config = dict(
    n_layer=13,
    vocab_size=9263,
    norm='rmsnorm',
    norm_place='pre',
    positions='rope',
    rope_base=10000.0,
    bias='qkv',
    tie_embeddings=True,
    parallel_block=True,
    init_std_up=0.018,
    lr_mult_o=1.5,
    beta1=0.93,
    lr_head=0.00524,
    steps=7698,
)
Each number is 500 + 40 x the weight over its row's rms, rounded and kept within 0 to 999. Layers, rows and columns count from 0. Numbers have three digits each. The size before them is the row's rms in percent of the matrix's.

# layer 8 MLP gate, 1536x768, rms 0.0593, rows 1071-1207, columns 192-223
102:502531495488498515474448414525550538419471544496535527496522595545477478428457529474526495502530
104:544527496456496517451471513587521473482536520491512480529437499522444521471516428540552540522514
098:499504509494507475480547533480503544523505472501510467569481424549515474462556472513463395536519
102:514480579519498458532502571461510498456491474452472474467551527526436555470566508578422551505548
097:509417447464538536475533517522489548440568546539497483511529531440474449441514529472513524462481
095:432560478486564487439464471521498511578520477450503451579534573472467468504494521526455515522478
099:480486500461433530504497468547482563441501569453476511537548528480485533526528522467469568461543
103:481577479617480547516529477478576449511485509505525458465507480525419504545530492526464430492474
103:436503518611452515453525493542456544505489534494464517526564433496521499529541500525532504549532
097:419445491572517463490542544493497470487494461519538488547480485524543538483532480474487493424526
099:496522545455502393579452450469501515493442466466490504454411439474516444518468453495518517529436
102:537520537463526581533460481461478533532534531493552460524564481528438525492496501567517542509400
104:452497478433484506514501456458508491527600502523513592590547441451476479528448489442483535481498
098:490434463552505547511484531502566528457569485496462460459549416503443424458518486504480394564451
103:539591540620599526555506470507514570512524508482533579488573536491493486534529496518515434555508
101:511479580479474541458506448520504557458462465503469499483487505494543476494504484535523506493496
099:502531511480548488437481496526521524491559565501513415486436494556510513459403444457643499523446
099:549454543513520514417533563490532539480469483499478478523449514506543403537547443565491491464455
096:493489545550427525493479461429428527526551519442591460559533522521492520511492572493493517505521
099:516469547476481525514503491502493586505491497506528504489576555523530478526506539455534487543563
099:520503529573474524502483511468536524564520477517548488530530546512440516448557479528534585504424
083:520493535484483520492493487500470573509495467527476379540526416488495530451452499538446551542461
103:462502464618553463486473510483511480425572442531509484510518504546568527520563434432514507510477
090:435485525520474561536472474536539498457519521464438499506491520538484534528505526527494486515580
103:533512484564534476567435531566517467477543518432506571536427517551509495489467493504492526466482
098:511413514451422478495414554506518546540547404595458506534512536501457471520488457462519484505403
106:493515492521443489523504407541578529507506491513492539497505515516523443454501504479487466553476
096:544478486546433540380488503465509543486451481496543510541485496586514493517475568481441496393495
097:509542545459494547501467496505500566542515521466489468519513533482516432484520520525431494496474
098:535476526506472510485506565524510469485441562569468531494447548481561480473561475509512453529469
103:471463553498497492514556538500444464455500522469507493521431565530543526472472500496456501554505
103:480467515446525481459500500549522565515505505541535496540530505580521560567562458465558521485462
103:535455490476558531490488483471384443481518486490503419549496498498511466449586550498461453446510
100:376493440495533465484541549486555522552488511540539497497442560478542515537602558490554502540507
101:551492548469473477506423477399485529466509499482562482482510505503481500553453480573421569558514
106:496453523522524491467533551494510461447491501507523554461523450549525491473484436536472423573472
101:516470554572495533434458526485493486509548515524515498426534566509487492506501513456584534518517
104:444498457566518524455496545534460531509537503473500559545526495473501504515522477534499497518542
091:548527447459464465497440498449507456422489513484568461516528508521525494509505417524429484549526
100:468474458450428596481512583530457523523534543500495482508494553545505567498535474550544458491492
100:496491440508490425482468513516511510514461449448527543568472392536549577460501492437488477484479
104:553481551507578519513573469512561518492490459437500488494483486480509506423576514470486408491494
105:462519436506525475502576437473524460508543505532514472488444489422436593526515474505492447548421
102:508463567484548513528457488583464485485499527466495474544480497504469525482530524515503518493522
100:464484420440551491448472496492521448578531551551512507471439524473537495449484450541524518560538
101:527550481484489531518478541514463553485520576468467472482469533500496494507488470468610487512439
105:500499437427554500482562533510535461488482483531495378566479481529461488498527488537551517512482
099:463450448484524532540529493598608533427448582485449418507551509508525438514494487416557544468454
100:535531424465535542453499523519482525456555510475587485558467489477429508455529484600491532448574
098:500504571403537448522557505436471517482446547414524517510451564537525480602462601470437508545441
099:489519585546544507508541462405558559529544484449498409560516533497447533496525498542487503481449
098:512445525555511481416509485519484510495532450519512541545489526562426509515400489489450545566528
099:496531559545491465503510433545527503468484504467485473542520557515463536455494499515483566519487
097:535438490555441517550495453472528469516531532476516399536484515458484533430548505463608523462500
103:523529537527533514436513463530501508504503505521548531534528608504558447532523416520514515522464
101:454502434484512438485479576515583460453459500468511497487552454561466521476512506463539478518585
097:552504531568506554501509519490518442448490464503479486458422482579463560555448482555469497519459
098:484492456489551482543471466511454570541546480478461506534497549564540544482430499509518538453489
091:497535519490477382457472488520577466481515497462512573545423451518516565471469504518438534519474
101:474555520525480476534473472505546523547517578465515519458542494447546480522526492474477513531573
097:503524422583513475476479462562516522468577482463479505575483463499508500434491452440526528506440
090:569498502509441523511507434544468530529475463503474489481528492488457473496489543488534506582468
101:488496558451467498559454512493511557587507485512514506420492533527518525514520503545515540532494
111:482486517526549506458444506488533505519501523477430483499444500502524489498511475508492456494415
097:508468502479512542482476511521546478480523587500481434464511527501501484605541497512544574468541
098:468475486558562461448551508502533523457566501465517468497552533427462515508510410435506489458553
103:524468548510463454434471549513525484563501531441484473478504563507479501514498494510534444492460
111:475548516569464476529553484481466553505531491505473532452454537462557501534511470453463458513454
102:515527486537451494450558539476438491428535488462491468500471518534493494449477533474537482441481
101:485428546471506395535565495547546536468533468486529483605460452495473492524538474413465504536506
098:431561465518571507474512495435499461490493497485528480546541475535484493541481540544457498552453
097:471526584494490494501467490492522508492528455443514551536520520501447526570544521459501513486575
100:521493428480518500448475501474507422514526512473495512547547483582552455443459439462542447548527
099:607461506480491578524537497456472528492483454407500465431461502484527535487565481494487514494487
099:449460490483533585559544496542478563511530473477577522443521456512481515567528496498453494456463
097:423493525494565492473510514498493513545513483578530428555485442501479453495508502522531471498459
099:470473489506610503464439446423437447580506505454488438570493502519528556565447480531504496503479
099:552465440472540525551561526518522492458519462458513543579505584502488492550575570512520492516524
100:541507526518558431505536522503530502505453530501504536470445521466458484516498420496508522419567
107:458530455445534503419495459500464470508502513533483425505578444528484541519495433536509546459539
103:544496478526503531440535479482478483416519573442471410450563423561472516531432449463522522527532
104:466513477451482497545484495422553514522581523507561529571505552518440533528467432492545516491440
104:494550520432596551483487495467452497450449538394549504494491506529505516503457536565521469472582
094:505445566545533485471478449458528456442436397473499497569515542549487438445450374487486499474542
088:472538549459550495502420548541461439527510505459454500495482519510448499491485478523475500494459
100:494527501520507484557553514417472511423533514568577481486496505465568468537494471541461464532439
095:531480511388388589483490517436555502539554529548484453444593492540459527489526494479526484581493
095:504510508574537480491505513518485470564482521448414507532454439453495552500468497506415415523576
109:457537499536483498575493466481553540451443507467434443478497486464556550534474445494490485520536
105:525513530509468547556581539513471530477571563477486547454460567556476489506510546475490560453540
101:470498486473509468447480447557496519473435503509516467572469521511482507487564493493500510477499
100:555478479557449475554573507575526446474571498554533550535464530595436526504461523440460505441462
095:482421493557531490544541514499494470492469485537540550502548406512450512538459519434488529472523
095:524463469463474502430524509556499469516543541522521460494478504477478570490510500507499565498483
102:525432505498552512499543550517463443484498525407530507481482551530498568454460487487486475442545
103:461423413548475459426553514509516584456531505572593464519559554509515550568520506499527495479549
101:498416504463511541538542495475453502510503512458462543500472481455455513482497532442504515517506
097:498527496564538575553520541471543496518443557527533488467478426546435540489480512471426491511482
100:523426511544442482462493489433485485522524536540535522424441542463558508482567543527532504506402
106:481484466476534482493507565433502524456493518543494555469536584492523466457474508472521475448468
097:477514537506413466520470509498488496439486529576484429565495486543512449576545470561529499521534
098:477520481520521505481499510546473500457510536546416448487538566512522452523513524532493549551495
104:502505490448454458472545546511472500476503554550508460495506491513376553521587508510555490430566
117:581510563453568524546589508442557551450477446437551500547545541503422507519428521527517435503512
105:428543528468467498405463476436462480536459532516534520523492536499525510509527486536433544532491
100:512492508491484488529498531492495504533497539526565473449498514509497461507508580518531442493517
095:525548537489494503585450482514477436518505498465530450521498490542527467504468491534527582451512
106:448507478462492451484465448500456446483506480473445506607543438523497520494552454481514505536522
101:505516493545576466515444524426543469496507569562482557453498460440494549482497431504452427572538
101:499546424451506547516527497608447478497501494481492518500534541558462462491537509502464417474528
097:480575425479555498517535493578535525513539502493429483573500465489502462547513536431448545526537
091:543517431519550491513527519504456530602504505434501480502479466523562512560491528517395451470477
095:516502368470566505565516568516491544538482473504489567459551528508417479442542499480453462517567
100:570609473539559514464524428518528572484407455499507492491476533479476503438486455486498450440499
103:485532511421530555533579522507579521478513494495473490553482558416539481516495464502583508496520
096:469508499485615575573534555492523518522513468544478536488582470529457479583510486448540507506496
087:467523460488517515547545451516481553435530489521503569493492501514488457451520516466493562458511
102:521470531535620531499471484509605516485570558442521484410577429494517486548504499412510524568487
102:518506491550511574520475465550538461436517507512524496476501525572501536504479488524465474449528
100:458480498533488592451469491534485406442476451485566503475562554484519478531519468461503464523392
093:508512473500451524460503471502468583535548511496504594593514452481482491479460507483535481459579
101:511503501551476519494513445548495622427533542478496493499551457557543576482435506486429462429447
100:488497494535489509448525587520526565450447492453504463455598494476546487536497499545485439520429
098:540553461530469519493468497467595482545527489495433509495530563433502468418440448476445472555538
099:462477487529554594545452460525464450539473485502498514432443557459531495489505523509515489548484
101:510473530545428515481505504535542531399480485532557526482371506460495441486443530423469545488472
097:488494473468464495490431435431480516567537517484526484451507537511520427506512505514514520467451
100:429515545498439555517546409565579519464499495472464453452487530523506465530513524445503481504487
097:526466529533473525476465480503487473424524490441585552541497475551521348448513428518490446512556
106:575508492494449449484419461459457433487484516516488525465424498485579470482439463463519544506539
099:541486455516524448503469473468560466508482520529521453527499530409481501559451514490450463498452
091:458494491511436510518551538454534503530532520475473506598479521585506503479576482505550532474546
096:522444544541482487570461487558580519437468566476530460529488518467495449449501487465509531547572
096:618464465413463477471531514520542500440597463489536465474433525505522473550443539444533550501467
104:429513492459505493409485488459534529460553516536543475546557572553492494476520432451479507489527
100:480503485539499435515469506459495534462490566493526486523508565478510488456567530513475454507514
103:427524502474540518476481506465494576545487560458478476516473453519439569411480469493537513498519
# layer 8 MLP up, 1536x768, rms 0.0631, rows 1071-1207, columns 192-223
104:566483486434500417428539417549407400459543543525462487498490480487499476423486482544487508578505
108:562516502593521502466538551511476477485511459569436485556525463481539471510540471495522534503532
099:528456521488376537512502568469497535456501499470513497489543529478552559520517581569527517536495
101:520482488528520500523518616486512472541573534486497554480508486527537466440530540424392496491486
101:388461492492490448497470542486537495535489529546511486496606479481561547563535573562527575378466
093:508490438510530537560567489461569570476489532425521518462438484499521551478470499562525519545494
102:442508537429486493475514497460433454508502503565479459478575508387482540532484489501517447552493
105:554503531464524398467541469504534516519463516499560466506469511528476503487480574565459476517515
103:512489482485491509524491535430490486536496591550601454455519482508490469480498487497430521510513
097:549571562483454504522468506501496463508481469556534474488498435472461524516456490486571419456495
105:469472554442579537573497541443477502527432518453530449510492540473478478445495510538491469538472
102:497544504555474475495458555537467509491485544496508491550457471607438423517467499453506462542540
103:433470488496521480510526471501434532450513491525555453457479470479547503496451492499495522508455
095:471519470453493475452524557483518518584482524467492495545480523512474551514492562516518481441469
100:529508524474479525568459528448477467492483542541523422430452490478540448502505529481458561512508
095:494475544518513518508526516476448486510448482435551502522517552494499489501509505441465501533497
100:493482485483503462521485475525484511541547422490492467479494533485452409524512525465515492481471
101:527530536433436455554521485475505547406449480426426529512500497489525465537515440450504471492518
094:605469527452472526486465474507494404515551576532463518598466481583503509521469567493452431497531
096:500489457463587527482420563522518462523498539489522573486496509516576505446598496454511439501522
101:521494486533512499505460554489470448520508564482534481498512506539520509469579544522459472437421
078:516512524532463554535466473453562512474534479502477483511448569579493441505504483496565499547501
099:478561501560490431512437453514554440575513502446402575542526497564409526497500454459450527484551
093:541506463476495483418520459515474544478514586447541539494500494546528555542549553519455527505571
104:471505530515588483502536576539410532478451525487548520509455552563457474510482502532511499537453
099:517500554503520507521577460476498525467552467486513483523437545495436502522465523529454476514543
107:407513427524567504524518507510537534491596493554438527492510471482478521505490487579477487450448
094:530527544530482512423501524518539542545467521530461508491421494545584489441550509529478480461455
098:483474541485580541522482537479465476469525474473493509561441411484533479455433562499531483454495
094:497497465455541497418454516547476545486522510522487476447541537481499515533478470503519528506460
101:503406517488516509450492455557477508417456500534548455500499492471468497533524542547463543491468
105:412485508573467535537512406514447456463534495640517481559478562516532487520485518510485491502498
105:518485453542547481505435476525408523509531460489456448562506507441549492477513455495490493497557
096:468570522496533491453437466473515499523511504541598505437505504424544500503508540476576536473521
097:448517415506527550525477464503462447558494500439491508461522500481490483518514503470483494492474
111:498525492507463516498448602517561541496482445477493515427506508505533539487462458476494466475437
100:478559547472476541485421546493561564475483540445533562496508516500466560512510545498525447457487
105:574588508542544510518543545540483580437487475451501481455494496485511432577520524506470548457514
095:545504430466514610498497518537469499498467479532491488475495501503516523486512472432416544467514
102:514450482456445481444459489508505526445477448507506539532551539521421456489525563532570532483450
097:521480499475518498469493502550534546503522472425519516521508510525526520499509498534466487585514
104:488501471508478463496518530428489534525468502567574531449566519420475509506489488498506487497526
106:544539471472500568401520513484529535496471510546504525519489448503484415490475457537494495506520
099:527513471485511463442568486513545447529502545441493491520543475478512499438482485490504487531472
098:528476504486450550481470521594508484506462530477488545446573488446479518522523489487427492542542
097:475468402497489515481488473460581489479489507495525468452518491559465548563460473403441468450413
103:496517445507457447436489380498512568491507481503537516477535507477583547454535450489536503496507
101:484545499484520489421409485453509452465473483517449461485469541430451556452476477561545516500542
101:489456438491499533511473421430556513516484474527538483508473521523448510461435494506532519489455
094:403458533458470522494536465465496516475512543548504567461475508497490538406510504449422485491442
102:521505475509493484583531469541473478511485514462502566470504467504512516528484463504493436522510
099:563446477491539485535521501471490528421488456544441474418502498535459447453446514547450540489488
099:516566498460511443512493517543498500505508605441449473457507574490453502527503511542502523527506
100:565485534540494587530505495533555474477525450533510424543449530430436524498566465463539486518460
103:434522516562500443492500450533509506529450544517505457458557488522489483481457509523479515536465
097:468468563445467570519506515476521577473429408476613495493513517488582561540512479573528574533449
101:511519480487375475470469517534475509527547479471464473496455556522518471598526488471475506474457
094:431563579480512553452519499537453479512514550500404523504564500548494537568506426495548526494549
090:543468464443466469530465494494573565532567392539460496464522513572391514538531587558462517484576
101:431432460453511534470520475503569519528568461499536479565421560526539490544458503510532542527478
094:548545536532502457457546504511553520452478510491512456490464562480543499472526483483466550497502
089:474520484468532435492543543476522443478492461512511504541512502522547479539510527426436566489447
099:492550536471537518516440453560479489487502480512494439542435484505540430541462563523460505520403
104:478470464475428484584556535556509476453494482467522576493517533466488475434541570528451487507461
098:551465461570527539478540417487443467511499551496530507486550490462459486467496505534531496423490
097:569449495531516423567554537550434505490409508569539483551447489410498475472511433465460546539526
103:521429560493462486456478533575483581573524503504527438468517493442501458534514475437519490506485
117:468480461462512414543518474504489456467502523510499493486465484525538496495494525568463468476531
096:442586462457518480477537429556449489484504534526447495464518447459484538505513511519506407508480
098:540440529447542500457489461546474521481446474598527501483528517567469468513522482532536530511490
099:505546477501485540534480485534546579509559534519514467480556494490486509509515467433535510460422
096:548554574552446520444491493529448413512539426517567462510510524450495499518512487512485516576475
104:544491479458478428485453462488459483550516496560418498519462575474431469501508442504484578484522
098:506488534422505587557475472501465547457453482438505509436501491498559573534523521518447467567520
100:494491505456545501521501504466597508537416577509554443521488473428507447527497494515529504551541
094:481471540503537485468580516518504497574524496547551536503482568579509576452516561478493482492570
095:503523492534523475468469547514501560511520440530483494497521534469515525493534463572472458532483
097:506539486508459508514512413518525475497570501546503538478540481510544483555465487562571512513456
102:395448448531509478536463499485578504508488539542409472473530508595480420518550478491502483528514
104:487450500524456404454491515438506403500521583517481510551506532474541495409518524516496524567453
103:509528529580446540588478434546491414511563530489507505482504520485484451508500513498512481463535
107:449469555486452579521500468508475440530438471495473449511554509530555478513442491567532527505434
103:513456552583431533469442528494375445502431463493565467552493505527460486527496516458482487471467
103:458456445514488482472460467515524498537505539536473491457559506495475577458533518491503521513448
099:537566573494485518545507468494487543494512494395572526454489546424507561534519543507487461575506
098:495472481514441421456557439484469507545508444549584496455437493486454575455514537504480454478519
100:496456512537507505502543421521534527466505473537525510481513515430495556469505465526528492461546
096:550542470427546550517464467549465470469467429476485500497499457477565501466524534517499563535545
105:483400465511510511452585548498506558539566485511454535531545505483492584548561481570494524497493
104:498511505557504477457530534499473503547454486563478517525535525548510517424472453557508461496478
108:490460547490534452595481427509464518399480536521520495526546584488567521490523496489522436561408
099:468524490481508558464533477477439499534470468438408435548496513544522489437535449547463528461590
096:508528553484486534482434489564519515467476560521497509573450496555578486479474512469461507498520
093:577458524481503496536504466492561538490548504548447519496431476446530469461532510510458448482505
099:506505491521503500522506476503519580478491523438540498526469493509549478585530542467428479489466
105:510529500451492453552543568493451516446518510542541433494503459539462414492482503458486482533512
102:532607504465498499459458461468472534456469533521498449492527423554556445424508511561423508477468
099:509509519478496455452541514488497479523495479527574504520505507531504462527505514535517593408457
099:518495589528503477432509506504518463564498486475509572404410576513599549532445574537484505540479
105:493511453538563551522516512526570487563481481479487486516453497479542512521430465470526432577497
094:514503542515573506519500549437542517556529498522471580516483515468401524533477558506591528559465
098:541503553405503462466538505586469496474501471506535451476489557490481534485432490401510556536431
103:476536572387507487486543517559437520509479547501463508520511558545466510525504432548485516482562
109:558453463511484484455498517466482487504460533576484442491526515444538435538492451419503537532488
100:492548454548564529585506617524524448453485518525523459496526511482569489579494449514591538507442
104:478447511450478482546454490454521451451466561500475522568480604475463450453506542556517484489491
092:555462461394421470480510523499601507506464495487564492435541527510480498597491509486461471606496
106:485514425476491504477501501506520526452480480459550467476482601500450526546529524498574472440575
099:525551466531425428497519497509516503489504552559457528514520522466522502466482467444488458495476
099:499460490506531486499440518562467506487471523531589526519480493486478517470469561484508475528477
090:475475590530520469519561500486422451560515531498461551436450510515464544513528542479542458530461
088:531447470561489458542532559446519545513482520455541560543520520489493558521506580543444434467474
101:547530551489548539503459480502455493496444520493430508460495463494433465489477542494521470452477
101:573536466524538482496529470493557515519524558513544515424456522440472533484507537537461491509523
102:462542458484535514514522494568527396525470519512584556488506530499463483523411477587507524588460
099:431503460488460546486465507515480487485563488511494542425545501511460503571472511469500462505418
090:504502481519486477514584524524550452491497499473541523573560534501554552450525478513519518514511
101:523508533583564498473498518475456467526458511543478506492533521567547469489487448491503533514486
101:488434493407510478484509570484457463492479534426468500506466476504493523419537515478456529511447
101:522471506429470422438559499453415528541516595502440502507454548581514442527467532557469492517561
102:468490485450534500501533577558526468535475545485453502531583486468505476527512441518517519443544
101:510420478522511443475498534525537463512461492452536510501521486526511474568454478490523463509519
094:539520478522503550511479488463559535488511539482503521521501463478523478496470516529468480559527
097:476478456429558463496444447510470500446511432488488522485553556471500509556476470513504516416536
098:481514481458612491443530532491486538461484513469521475509518422467492498509514470485495552535504
098:502508451576451525492456465488532459481529539477523486482548481528487536430461497517492500474541
097:493478430493529548484493494459454573531526492483487515497549568497511480494513516511519471463496
100:439569495561484493477466556494548504536519525493508511506476390483532561466508498498532545472536
098:498529474462512533511447483517514521521469466518465470530569467500525456513553468518533572461447
107:474483555596457496523522544600478489490454467489532509484514475549503530539545604491456516555501
101:543565539518538484543508598548489503416532533511466496466458513490518501539472521543435466459536
092:508492410491486503513467507507510467565391519480543586518483471497527516508516529540501504482540
103:515511535477471469405510506515478396522505479502493531489415434515509516547434501526470435532440
094:425523473537516513575564490521510465582491531456482546495543493399494532507492478562565466465537
101:546505504495501437548454450456505562453530492540495518466554443515483441540499505472517528559448
095:475513442538481518532494480470493544562464534501504489457446504515520471497521475461457491514478
101:460512491490519494431566514500518418456459553482470528530421433518480520460577463469502497464607
# layer 8 MLP down (transposed), 1536x768, rms 0.0627, rows 1071-1207, columns 192-223
100:590456473558506459445531473548535511480492483538472517541491489445598531533508557476583562507512
107:501486508474492544516461516493532511525480545517498492559512461533501507522527540539503493461494
098:533548571505466506517525478423524438423564468486525518513556438456442494460569577591483538487533
101:531482515524447501559463471468497412498495472484445458437462506472560542478543497508423487558534
096:473407579482507519558536554470500544463562539460405473490524421518571625542577479524502527469520
097:478531498431484507555521513525460502519542535517469510528530532546441483449525605549452469536498
098:543491490492530468496486502443508493517542487495578490524432500556499481496510501532544470493480
105:524512463513506523601461491570520409497520527496511518497475523593497497496438508480508464512479
100:482493558463468524482491439484563526468533483494490509512473515531569444476437512532490561509528
099:506495448449511505478473506567514499534523433513522500502440452510474541508499414516569485487527
102:550490454453523509480491549463431396503438545583477468393450490431481516528443522489534443596515
102:492481527558460560526520459609506494520531441469513523490466456511464479469457451515494539543387
102:492569497452458458548559467452510513465494551583467496440478527507480498518484546525529486492483
095:544483519453481530574441556474451521587456591487492520457513495552595510559461504595479458454467
102:511495515478551588433407532504470476423480398501501525515459513492476531491508519489494510468546
101:558514557485454566486488585501476470508488498483586523569441553515506485438517497502432526542450
100:471568486483454465475478476527447464480455538477557511509542509505488474499482487492544523527389
102:454467522492468472443508478466423453528526462508453521480585540531509426500584470542520494498504
091:491505547427471453404481535498547573482482461508502574508478521535494542499443462467520468486530
100:457521518446504545449528579575522450503514492474488521431473500525457522470486497473479550480428
097:442534476483440520543520480542542514509533471491490466567444538540502576531554558504477482572447
088:508529472539514519512494512518501541432508462491520458552467464569486531491499455486532514522488
104:539449539564514489533478587483432542463511481543449572562481507513460471493441492454468515492485
093:500546494456496488577463460445549533490472500521432464487444423490523549513521506501532481500499
100:455490494531423503497521503446564547530501471540511617582458433498479558536516542473561525512520
099:465519439493584482533540516482539510461467464479517532487484513539495433523533494472497534479539
107:467498467431481418460502434498523531508473466539441441522515479470515507518487513474588491434483
097:461536477494540449553502471631540433458400484530436493526509524486508538485506547445514454537500
098:494497475426492467498562474436465464522509537452458551501466495493456476589454559483469431549428
098:454525460528486583462470506485524607457552505497510480520485475490538567595510461516523512472487
104:480497497469519538452520502569456524468503441500430517497499537423487466529504528557477477464524
105:567471564469473533481490415503438518480571520566533513581414486494551488497437449505523536578553
101:442480468525580474510510517585446554524558517470487504509496545476503481513495452473556418572518
096:427552509464543492543522516539471550511510472521560500532595449533513496446473583485455481491486
098:460496511580520502529527493520476506571509548457458519506433509445489516496551511514505495526482
107:512528487410509548535410528416514477472490451446491582525497536521498512544584462539503511572420
102:595494476533529460454515494531491422498448485544504460516515498438554453537498507570506447483493
104:576592482559445523501609445477541563482479505502499507448449527451471526558472452477524508532464
094:497483521450465552510551438595493522471601472532456555533454511517541509468520537484548525440530
102:491492485529466526473443460466524495469483477524459490399545580544544515533443520536550517433536
102:589447438504510500495445442571482534449500527494471480514486463552526538522548492508519486522404
103:482517436474501537484478460452511512456497594526497504550485454464536492431495441435525529612519
101:493492544548503547489492439516476493498528433500482493470494488460481484506506458548547522537503
100:535487504501504514489490454502484466499446539465494455445560538455398472495402460602557468466495
101:525462454462485458483501496548402606445548521407514490458525488474441516487523526487498446506523
095:419527500498532471472511497442526518546506501533525605466546477428527486505464505498515527552449
102:501520535546545565579449506503524560519584470463552570516539478535487487412490494525513511566465
095:474500532420502573516442499506531488485550529503433519522453537462443475519529452491523497510458
101:447547515460507458498452519499497535472525481494541468464528461546504485505537489490481501564496
097:505520517482431523562499506494589525512471571497511491501434485581559556475478451528454447507460
103:463465434580542418503557515479551489474460438404508536525487508540529529461549554534477514561476
097:581514542477497539481449549419497529463494485493573481555466510440473412522523421508499508542490
101:491464471569552495469468567510527469509507508577548435481546505527465498526473461542549485579529
102:565488528492493527463539486460483514567449455479552476545446532489569535402439518514522521549484
104:506513519550517492507506468511510404532536517515534498433535492455452436482439474537479499530531
098:495516476452487544455491554509509534479487556525537560543489499493559534532522476504490464473493
094:479484552596561443495506458500514546513531491463553471511521544498431491465538488510501505567577
092:558518488504454467512518507543552491500519519508473522429505484473547492495555545566485515514460
094:500531472505453499478491512530545577516477514469452501443481472448521480481464511516449468498485
102:506518501483569526418439528496520513455448464486552482477483496484507514534529555557465533508485
095:458506503564483469457503497520471482442522464561518470414510520486536485466506526475478472526518
091:517506463452523518542488520502514454503480546547552520494517476532493631513533479475462462490506
105:487569516530438519528563474539473546482526512570445511450479531510513499498500426538498469476526
103:512516492488509439561499568496419566573535485568500554524489492508441559541502519531468541557468
095:459554500513485390480504436538463480508479482496489507472544502467409558452480477544559498566505
099:542503569535546490491599465488496474490556538505513567469505478554484531475509494482512408543507
103:415453655488481533552502531463507487494426492491563455512555442482567557481455484491457480528498
113:523428441503551521473586524511460470478523483487493478527563489446541573352532425488518473506578
099:594533494455534480460511454513463549471464475508478407455468524517440429526448540430438499529493
103:516488452488470470505548532509461484433502450576591498431485475515523529431518487492537472569513
097:518482458513495568526443446533500530495489468570487490501448546573486533399505490511413492507468
098:524538494503515528479500450471497461481497561548449515582456497525529579478375483511489442465487
104:506467513548438442558488515441518572499465492421533543492520607410450438555467510500531603467502
100:500458480503557516502597490493589525434565451485544494462523492460507541497501520504515449508542
094:492550550461534529473512569573433503466495435557479479518471466479489576518520449509458559505436
098:456535496512503580532527457502495474497487492494529482497455521503466459519475487561595524494509
098:473495436606450407509457442509444432439516457476460458492468458545598544545467445559594504357508
098:534444487472544531517531440514526542512517487477477494543440548535463495484491598521502499411506
103:575523440463479460533437515518491448504460549411467545482500519485420503452519484478464439555474
100:513493437468530423517418510466474533484523513480523534516433532478520468386490519552498522499481
102:427553431490451508523466501522560400492494542527525452486523478495502546490537451503518575560476
104:438456554527557512481515470516498454516524490584504521465520512548452544444527447546446438519512
103:555523470594407504459501506478417427447509511348534457519443502577476458486479500511501503494431
097:510530511469544521512457467541487507490491527447492478474497498522499507440570567469543456444437
098:510532589563462553472496506471434467525467551521512494452544532543523468521502530545515481482522
098:507431474475414446442458526510495546501471531491445516430557464459465510539454553519536513576491
101:471474461443478540571494521468583513533521510431466548505475531444517531471505544490471497507512
094:422508459519486505528564437495533415485495481495570507534454507561527533500493536535462519526501
110:532550516438549527471508505503531485471500494468476554507440475521485474521561518514560499508465
099:534465580452503475478521546503459474498502500469488546520439486476485451444521541530474559527463
101:518569443462538488610484492526433426514516530450485447523440479497506488493477546536549443484551
101:508518539529431423522555454490502554484462484434498494474552467503531508533506502517553462428587
097:488489453453546556465534516452522487502479464536493441557514490500463494551460521493562529489460
097:572497522538446494498514535461556538449559576549533508493508517487511526534510486499548471569541
100:490480516537535473507527561506541518524481497461461543430486475528488464451586508497525522520467
104:468508454530462492533428530498540542492520453594603491508540533548522549449467469487541532456488
102:564531503490502508409486460567468511533446498497474424524487479467593523518504433527449428564494
098:482511475450564493504518556529452507501457536528586525516494549502487450453485475536481473484503
099:521436567520477492468450530439507542535512501509515521505529465524482547461485443527516459519547
102:579504488568534512496509500476486497565415480485459475505531539488474562517483486487516544463471
097:531634500415442436500448538468510508476465509522559457601438515542504525458547537577496529486477
102:592483470504501512510548474480516506511477470506498444572525552488485486519447538533479476454497
106:504544491516522442490476520511477500523504543527453443487548532483464569480487576481477529509500
113:493509499483509517487488511548496547480544439481465534530444471505466435523420500537521457518499
102:484507506451526492523458444483523420463515527447526411473493513523529486511524557569448552455474
101:471487518560497559503518508547473500543491484516476482467528526484469510473451457624468464478514
094:521505480506526514473518450532392469490565555537505482501545440529463518523517551529420445565585
106:551435462468494505551459497510469502550488551504454461536496468478528531509485465560493467498420
100:481561503507484472466474438447391490528452445549529420512392556478591514510458473469495564479438
099:539554464528500544514530496481445420498468552479489434434549472521476495523549469528481539541490
096:549498447523479478478500498543490496467495501506525560415548464454515514470461514473577476499538
094:496552540547552393490502516510564466466452570488448520583459500441483554479446535519506445557466
098:438465459484494537470485511446508518546516469465494552520476511447491528501494513485494453512511
099:469472514518461498486571475458517523510559537547491499462537466511592532527565547538497451498467
105:403476401522473501484481522542605543537477460530492451521494498506484507473441525574424551521482
097:517472502405525461562487467493416471525583549414508487499466528524471442577521456480551510541503
095:459488553525465513502459531497444547541495513464474473465534493449510523576410458509548539543458
102:447560558485448506448449468489417468469499528510534520494410490549569504488545514538542440556517
101:490524475504496440458472519446557510424498533531428557505494546554551454462473528452561457445464
098:503465505523443538492451515562513437496386518522519493494514469550488478493516507472540490486558
102:506527467515559490500563527544463468440519538493525507531463531447519570452485536524548509483480
103:502479426507529431565478527481487516521504486483449503469475499486518487518587463461545502492484
098:563510511529545474437503492498518521474441485495546453456500433473564473524496503495532499531490
096:466463468531497513514551528498539473511491483510462534546563502494428501487538480440516488517502
098:476494412534458454554513485525495476465510492448436553497519530517501564520585469519500499446523
100:496411491484472505503493431535506528519487541544484517604509511520487468488511528521533449509521
098:523531437479523500497482450436518517535498486512494419457549546483551464510534565562541538534485
103:614450509430538489528515495516461565475502493489493506536476462488571471443503556545433569511440
098:471532486508520495450504543538562553494551420405493457460474525429531547501528550441472512445517
104:473517500473430435402556490536472546469526537516522454524523517534446437556495511485529481533494
100:446483517561514549556536477534510542475469466492419451509487476487525467499495518558513561520523
090:585530565559507478519468485514501415476502503459534486522533473532502439457471566510484483477519
106:469472469478500539499512504461479510517541542558512486572535520520510580474489501469541500500452
095:473543467564473530494500507528406496477545533529448514544526455509448444463554436494451465495523
101:460463499487505493476499520530443521559532448443483504453536542490572459582499507516480502560407
097:577562529550480543529457538545508498544501505468468521465509545498565500489555416542505467455436
103:452484438520494574502471449543507475440515418490490519465513485519468463510496408552442519477541